Part of a small language model's weights.
Architecture: LayerNorm before each block, normalized queries and keys.
Training: a variant of Adam for these matrices, 472M tokens.
Each number is 500 + 50 x the weight over its row's rms, rounded and kept within 0 to 999. Layers, rows and columns count from 0. Numbers have three digits each. The size before them is the row's rms in percent of the matrix's.

# layer 4 MLP up, 1024x256, rms 0.101, rows 795-1023, columns 128-159
102:528552535489496571521483493540473498478371487471470552516498559576554495490529505478494471526535
104:470461500469454538491412490467561486487500520335479595573489483502447550515484512457476597519479
086:565542525478480458485465493502401476497573480498479410524420432413449386509453472369430442540544
100:555542550485357500497521469509390546515427505603533463537467542454460510451496540487543494466483
094:445556577483507542517467581517512456475496490521491477473553438439526563563465531422539424507514
105:506365424495435524482606459502496514534439500474480438501562507441535428548468537544451538536498
103:606489446537553574547504537432403428421476429569525483489534504503510548429388536514510559453444
098:448523411548554489437463517484415487447537543463447446472512382498497377475497514471479487500493
102:498508469511548565560554479480493553431500463466463496495636433477478497520430398464524444574463
102:496509503448484637463542448511501527503527509484445467487542485463491519435552485434537501575540
106:498461439536446578538427499461560490407495498463476510569530454507488391508493413556562494513496
097:489506470597618528557559467493514493556536511452401562523484491448486421529536531396505536595465
097:573487494547540562496557504541437536496528575516465567568515436475470498505505539487475474553493
101:503397450499601585467529521586520511471525523443546511490491549525456473551519452506530566534512
103:542581513493527583476457528449423452477497544481548408470458490542529539497422365558462486500458
096:512466480534428446573499518451425547533600485511510496469545576493526483459482504481516546568443
101:443447494432540553451478517480569556558466497481514536554474457511496500506533558471461505438443
103:480451531419565496470519479511521592501543403541432505491499471567430492461490566489571553528518
107:465532439505562416466567491501551565571555501470554449508571558495485547454478500584469568538430
095:529511494440402500468504477520479485532467585515557478512580473565511425412474531334534460535443
086:500453489618535506430500496507502498493483465462483589514564559497463412454593457456562494579515
108:515561502474449512543610460495492517590529519464540527511570491535517466448460405447428470435478
102:371496510537486494610583462460515549511575434521483482511565456452432468482483373473457481524542
110:483519553514566470488535486527556531457529441411395491489541409485468415426501531424497451532491
090:436501496538492505551450606463513500427510435522535548539517526447495468473449389388464522581539
115:586442474564566480522557563565505503487538454449428500439507365528537476524485442505447530451378
101:438548497552544591548440522465502516368530546497449488528444455545495555492504499596529477508471
098:527506441520496617522408508421478447554493481453476497504528466507500397482425478469510497574518
101:442554410439524467549541540489507499472418401486494452519494565511418443568429539509471518526438
178:510517496535445565473466475515509581493473462477454524498546461470466504382413487556510553485473
104:495502478599601572515523524549466504532542493534499550527490552456501439400534510528509542401557
104:451484532581444526478483469554480462553478467508457534440521493446539621487458572435493474549554
088:550510537464572559454516608640418537433438542578455536487435504572460500599574382503516511524490
101:422473497484491574485536446492414558531490445533423524547490559484425531536485461437398499483544
088:503510478549493472516533551474484676523405393544510583552535541527407508466487477478476541559557
107:494542537504615463531539557521544583481446499493497558566473517526354535454445466476484518443500
109:527465467478487472551603488552474505456562457480534497513531565520589458520461524482510461465379
090:474520503506595554448522552587469509546402422464529551519506530575522447501468516603465547462581
095:353439483521492549587368485498432474485507516562454539508488485393510429479465497539487460498505
112:528457612573409460563538415503454534492472515470541413469538583499460462542445471487498607515462
091:450565512482456538532410517453519454467491479477477531557541468520503482416464440490505413453475
096:535501437485435570540546588500429465522515467439543451446537528504508540479407455416375518475515
097:486442437513453560480478513481490478584466532552495491494442499485525491435557504536438658541517
099:507561423558490598526568591514441429592488548432452454548485489482482515549418496523465428460473
096:551475381471470544473586551582465645524570529525496469493468529515511522503527448463499435544550
088:579538541495512567523425508530493496495520496540470530515583496449445520477450540487456435593516
099:500517484584527421399414441504429509482535460489452568485480441444413510484473572505526463550537
091:536560513501420489461446581537503517456534454518464453576502500477514569499560513432532484512407
111:537602486559406482473469531492535548539474411519492423559460425532478496467468477492483438500393
110:548448535487479493470483489478407563489422453504435455424473532497488506533506396508484556504353
105:467466499602386496483487509524442486455478466434492432550564525480421494554463588577526427512518
107:559418487504490482530506503525535509474490451471448520463567585444503494510371541534418520468500
098:504503536489509560643404557532413527484500432448500538360563593538428557530514465544469443509401
096:483573426580560451536656544461410425482384467512513483499607550488505477531478496540494548519523
093:589465523589459488500424497487424543483506568552440426543554492492506491429444477458481423572426
099:474516471603524522537492497616473465556487500413584538583526491492459483545512454501414438574493
094:445552466429561505514403430448513504433486475480528515554475458501503444539478454555410526555545
093:481515581556486493530620546484385484475516454563490460504510502512474474572441479555478607532409
087:502468464571543491449498457491413532462517463620569492516535443515464467563563511528500523630442
087:474476648615548530596451534551305541610536453490546561470528468411528439559481457571428475572527
103:506461608550561616436452481446438596515500510506559479481540688490486517567526422518527412419385
102:463531491479545565563422406436411514467498500508410522455495489514478457491505465534524517551479
087:556392495546515530455606525554528468466469496570438375443554454521528492497457497548411570547517
095:464591443589446482538535490502566515487505576503463484491494458431469560463471440489403463506555
096:412427502539524521501512425535530530388517494507525459503453392540540430473551491450489517591535
098:440441479496558521586468437523475501473552505476501456506532505487488455491418522559376506510401
096:512524499553495556555446601476505449531514561545428467508491546522560515475520405489452512560392
095:447608544605493538451492593572481434487462421540557491524505553530571347529447511517493499446441
101:476459527540564522476528535478446450447585496508516561640541523536561542476505466494558546478518
105:400580502516453515440528512526407485494511517558548529595502455448502539487558517443465569434422
086:526480525475475481543554419550513561445624466476485449447473536456392483536476432566491438503486
106:517462428641553495472505473584479522489486517463451574529541479517464478438465455502480570585497
104:494504543457492579463453447523482606488501492542455445484444494488497484495468514454538463560559
104:560519486596482519560529481479525510546438443503513463453502500461523435497491503535448511495465
105:483489517578488564550521567533415522370582427509419469537507574529534545443409434474460630509416
101:460479496486449569454529519565461470492481441441437565470482500440445419500555583422488500566423
092:504565481495563570455542505571494507479558482461399554539538490537476506518505507533529498492441
090:401588565571464493437382479570477526543506502424488497536466498486413493559556472484538463521467
097:541516495508622534477571514579538488468554510531418493525623598526467532544510453543478505473401
098:440459449546532589546496397555536557519499447452481462532530550590544494509489364471533565478535
097:503474478576487564492486537614542531560482363508485433543586495517503626376473448504498535463656
085:594513432464464428566418518586420456453444560485449530568508536443525566506526477453571503542552
108:543389451509526481482558527552350638480510517497392466456507459546426511503488484453463499524492
097:477475462415535573566457489563534547372493419457424541498460565482535523451498490466518516628563
103:449558512654569506479528441513441587537439520573479574604546537450522460521446445498538474566489
098:513544462455517567462429619506465575458531494474463516455464470520478544439533508569393396555474
109:495636426491496558521431520458551503432503448538501365538591432475407455534456458532494556481424
109:506509503528493543472401489478427506503485510455429440586568475511483515523467494447468493511499
100:451518582472533516494647576514556529473408487461535382485569477548482476460433532524357507492551
094:439479368557427493629552534516512491498460477540516573512527579547566538533456520507464558525360
104:490462534565452594456463503522425538490439511480470557549478552490445547534451444452467458458523
089:555557458496572525509482423502429479457421446502472495556531543393418436461521493486563566523468
108:470502600502510516569570649630506543517518558426438502566472553504571567533421490458461504466455
095:465563543583329581528450451484468543477595527579497439445470503441455489440479547422540472512467
084:427538499476419523658453548371454543563547543600449517504463497575500510498466511537492548553425
100:490497578481505531540493458468510551622512437366457470489571489465433493578500504579431421431541
103:551586448460532550500513592523457527472521482472401497496485534511462510508488400430447516496542
105:473469446496498537530529440565534497495401483575478482568550522480507479608493561541463531588522
097:448537481527535477461466435551465595605551568422475468518503499476533530485515475370543495436537
103:509412539493464533552587435442497507462467482447507454453523517465431592534507554522476492522476
090:479546452512490503622540585472497498514544519461407566445517504478494483557534462532510561458506
105:502423594524546591506467529470546574466503502497515562512532585384510506418524583525402488518493
098:616536456562528522493584459438436493528444473417519450501473474509537453471422430501499507557492
108:515507387431488526498525502448474536411439564517531467520530517559442419525459499484444536512541
086:586512548502571600506383460575555475493464447511540433522514539527450472500565492516508469525457
102:460480477496507526494439492522432501535406545443583493493508493410518519484398476559488480550475
094:393502478488558487504573580512467543510437506577538443556467534544440540423487472472542549524469
106:486500453533509472414462423444468423376453570490492555600511554535473436453586510501483445500499
081:516516624478556512574496592581465523454433510640474519608486438439488483547510413424448488505550
103:580471557501385472474557470507484567506381505495471423504527527460462415487534507448510574518493
105:553514506539413497503458529523550465453453491480493496515584583422447497552538467517501539518460
107:530525505471506532514551440580524455574443477440481439515598493403494435572503497521517573481544
096:509419507496543527470547553507567486577588487549524398516520610570433562510468473594477614586435
083:387574461495600568445486477601499446520565480404527520515448517475491444447454465374479475539464
106:532551460486521496422426522565493451565493489507438531472532523438448530469498452510466523498543
104:443541572522584522543504507499511550487381617522529456508558525542452470470580449562531517482500
102:448575502574520483542434452465474559555555580416534514553512512512459477594506453439512576499379
087:519513526534453381494391488479489547465541581477467470553481515489415542440422627445568510428519
095:515547536493521499554411550538533482434532488584493500633522491510491501459507584417441444542561
091:509520468513464474545530528427541505471585430508513464483462436507493447517533526485542501519586
086:490516533541555498529483543492549612428494548530508512613525450391498447469514505445475495514377
096:489500541519545453528385596468480526462449393586503447486480505466500473567346466544372574608563
099:477578490554542519491426628473496538498449468512445378521606477468497494478517509550528497603483
101:487555535468452425548568492572445559455440541549501360476513601472481493456430463559523468549485
110:524556482481479514515506540482438501504462540501480539563457495530505558459472510458484496521488
109:538472520588519489482465456587548425489448364534513460450543498491517412502471430470471522503498
095:606498638502424445551465528531425532514438486549473518531543547484438471448515479495513479537458
095:517518595558500478560541607553491516536504449504507483492482511496391466450446366407469555537518
103:436421538554472493478461526456578514483500516546369569482498520521436554480423540508473566521367
100:508546504574470607483521523552388456515498466412523526510495471522468415578456522417579465447418
098:531466448402471525481486519594456489432510440443548598498494549515510560531553526620577501512495
098:438584464561519464518484539480540510491493519472374463518509497465529440492518506487456615544574
089:431515514531514497576463471496519479507567461534487415466468530470523481537430468460452497517556
109:485567406537485463450457380523469517614431454569545456489492493451498474444483503552468493547574
095:572524554465524537488537450522508497501510441521485502526488483482479495412534498382501414428489
106:510512542492598497543444498565528530526443391513561406464562595521435463503373602512446592488467
098:489554527435486584611430545477522512492463509549502528464536555577517510493423507485401553426448
087:513517604491555557550514501529460530422474519369452440585449526475501510517526486442518430533444
100:546508452477496509525484427501521386532472549536544437606535519527464521467519525436468556513522
096:503488486455465467542463518443507523412479444496443541543393523615377454456515509521502616477518
098:512515523500520513518479511408517526427538518528550500435572480590454509463474521516433433593508
101:539556489525422515509493508456525542431497520493480465505549603471506472494408424573484480429432
096:517575520420553514588568489505536547541547505498440629534479458400470407573468514472450484532535
104:522453487449439524600474537506468545636506494495551409545463454507435486586516539476484524513537
105:481435504490511582445486490454464566463481477497501467560568514348525583438555478497493419483532
100:487448461497583445462632491549504478519495488460424532564570529388567432491486494558517513500479
102:569567488459556435574496590551484450398562495433534431508501477487488546503499456435357461534493
099:557432468446461535446475465473480500512431495482493486484508472413572449446467541512503522465443
099:406508513501541537509451429519559577393454506408460502563514587548459538552488451484513499395408
089:587522523517473559471482513494453490428427521541482490520502583546562541470527498460538472474482
102:495565517455421523537570554455353485479532534544524433488556498420485491572637499490471364556471
116:393471494503516542478528523506562545562570408497492503567552523476431483510434525460559477468513
102:446454495495517482498494545557498444492569547517505468495514506467471515525583526522510483441526
102:477573446556406550520527464464487531534426441450453419593544516485484496534511452501492463475481
086:466526564465437526480384567481526572517549452514480506545518458382522468486597541483452511536482
088:546505486523519472534483600583405458492529461549437460558477488530510507454507516406467445475519
097:521489544578473584539468507472446449511487552557469453471531408489538501526471461443530567470485
109:486472528584433468511506496472491571420429493525461530452469566451466455459458549470532448474497
100:511456473532566555539569490549462589487511500486497495550437565527521394440498481403574448477488
112:504581489452500518514509504577445499530508476510432523483514463547441550518560428542474455521395
096:515458467554440536503498496542408569542542445530472457504534583522512378542440482424533443460580
096:451515469388466530625437492523511534455465551554458503482526536506466485494481500532506514533510
106:541515609529390552588444507396548537569472520402524589548610473513461478470505502548541469437414
097:523553506507406505439552494523542527430496610488511528461547571549390575480467516495546491556474
094:592541507488516526578532511498509519508452532472437524478512522511471508419534331552479392595432
111:467507469502495535484451475600508539485544546485500508502544450506465435486551447442533404609480
103:505529487497485482528478416557445504547494461448451428522542455534501509467517479528487501504528
098:574482572515469567448588561582534464480535585542415426452557596523505523441526464475537560524475
111:524537425531455467526470466531407547510543521437504550497487536457433449454395378539540446527483
105:551454441470547473538519433590430459462514489524652537502544514506491375460513488478467557415469
101:353482534543521479468467459548507482511422441534444514493492561538474594480449441600445543485501
085:528514512488442512503420432460424480464449426483452566533497443561468560457478455536466442484555
092:451469501464445508471537533461525514527429524629493457484537503561472471472438554523517418464456
088:466480492533408501570432537543496611501504567531538506576496567574495422504488526442516545520468
103:460443477413557509522441455439440465539560479376446508610535515492570522486560523545533511503432
096:537463514479456490472594476550504540444459499490438480555497527479471381527578407389416521574468
104:624541552485549556538447538487510499507421489557444396604505452536614454424503469509481475548494
099:570547540439496539517562622493473490455465450540536466549463486562517520508484489476544607487444
087:524472549563512519473511516529512512446537452484534507500527520507535530560631498556506512438479
093:505533486582547534567493534472541517435533470413458608562486505546466495582536574594435546461499
103:526478511560440482548451533628523574494511441571540466529576571594535474471468499443442496518450
102:509479465484498567480441605537405606523513513483574486435489575537412436466467493462451581490578
101:441369518469468499644508536524433568490412470506474527495516678497477506573438534464437487442416
111:475445434539511467556534551467442550435584456522488495562563511430537547506524389542549466440523
100:590512537481468529549509532491552453451467398559445549619486507531527600520539467400472483495480
107:547587564547467598570545598455478554416519380520363498607426488476478532453469543536444520423421
100:463427518494524508407460491556499433428441464537508459523621444454521509449486467533462444508512
093:502475490514499569516531519473495459402498465452553413498542580572494483434515585592456430489500
101:486533447516485467510428492482406542535538538398488535497616590448495550545420430471508486551503
086:592482569499455515579483557452448577445491601549518427531499475544450447497415432445530543528521
091:483604510514418482410516572370375536436499572434453537531513497474422522464517436516522496536469
093:526472580591556516602554512640468562504480376545390455486506490519562547541535429435494472518486
104:493515518569456515607484486545425515523511474470516474467553518528445514475479507468491456475518
105:577516513519526465557500588512494496479476516479457461551486600478483580487477521551521448466422
090:391543502538522491486417532544393473487569517499456452552528536403412490466467484518544490515420
098:446499479487516497558527512534527486519464500386552443536585595449484445509454387446485460443570
109:441558493546544566403448441528556489542518596460542556525410491530544464512443439472476420503418
096:532508556537466588587444559507458479512459505481467521548441505512476479517560460520466555547497
098:416485554474456544581504469518495504524549495535365466543515489389475449527456511531476525450545
100:527408442547495485590539568463394431382555508529459457559485495507428507480518440490544584459489
096:583480459506423449474470501490504494516575554488529465434522512506430507414523583532477578594469
106:383524437488560499427512590489539422491522522466505513604499508461435438494450555519403506520519
096:523454481521562534517497527498465498497587501522517483555534578447504548539527431456505512496494
105:526482537544502538538469555553482575425543553538483543505532461494405417514578483489569484480507
102:475484521532513488434426474573534503523544451485422517466593516464454469522464408469484496516493
089:577471492498522518490505461496427458489475523516557531554610589419438480499527508525416435560431
107:537464483464541557498401403463544521524481510438440523551502487499510444463524522510570531443464
095:497533486535427473551376538478426441520531500525473566503592518584477456502502486431542486478560
100:577584537491428578491523491490524548537540518514509462560532528530558464409545505514501596479505
082:498551501482449432487432462366531470545535623490501509490491452557444500453551530574554561598564
095:490530572482536558493499527512479478560512503570549566466519468404472539504480523501517465505424
106:518532461509515513457474515484538481539431500458476489472560482593445481480528551554506476524503
088:531509499585532534534521544454487593473547545553496506599446489424484537519411482479559575515508
095:444423514504489513578515512477353558503503430485490448478522507438484517560516486491482457614505
086:506504526476365584450436505447473548474432533499518448598518538536519489500415576555462532549481
098:528499525506471543572479596509525578480499504459487456584498518447413433482471554508450556473559
101:464479557499523522555489413494451639477536468468491441463465496429541517474401442464525419419481
102:505502547479556554481473596534480598480471449515487448597568504433496479465478504503470433547440
102:467501463582502508549556576527526567422445429498500428516530483472522470566424465615436557590391
107:501458427532503546553503525465590505474543486524580562430468510508511436470557467531436521510517
100:571521530496459474588478449408485508517498532507476495469489545498571468391504421535531473576517
094:504488522503550533387474605558528567470519468456438550538466490529524501509500467459478505503443
106:435585544389540577559496473487441537484541509403529521478584548493487531467485499479433453459481
105:402494577548495391541489573558456478521440532517548515627436613539509579517487456513531567412547
117:421543452514583637483489482504432514429608480488468513494505545526531548560605472520523496581460
100:587472427475449445613647431455463542470446452379536428475488517581492521540412579507427500460465
097:505545456418476445576453558467500449520427525542479480514483580458528439570517512510520535592433
098:432523478477473558520451548462480523516506482505478552497482475498429559530428501472448558491483
106:445539570500518481537442488467452516476527495506446502549536404480396472447419460581479555498454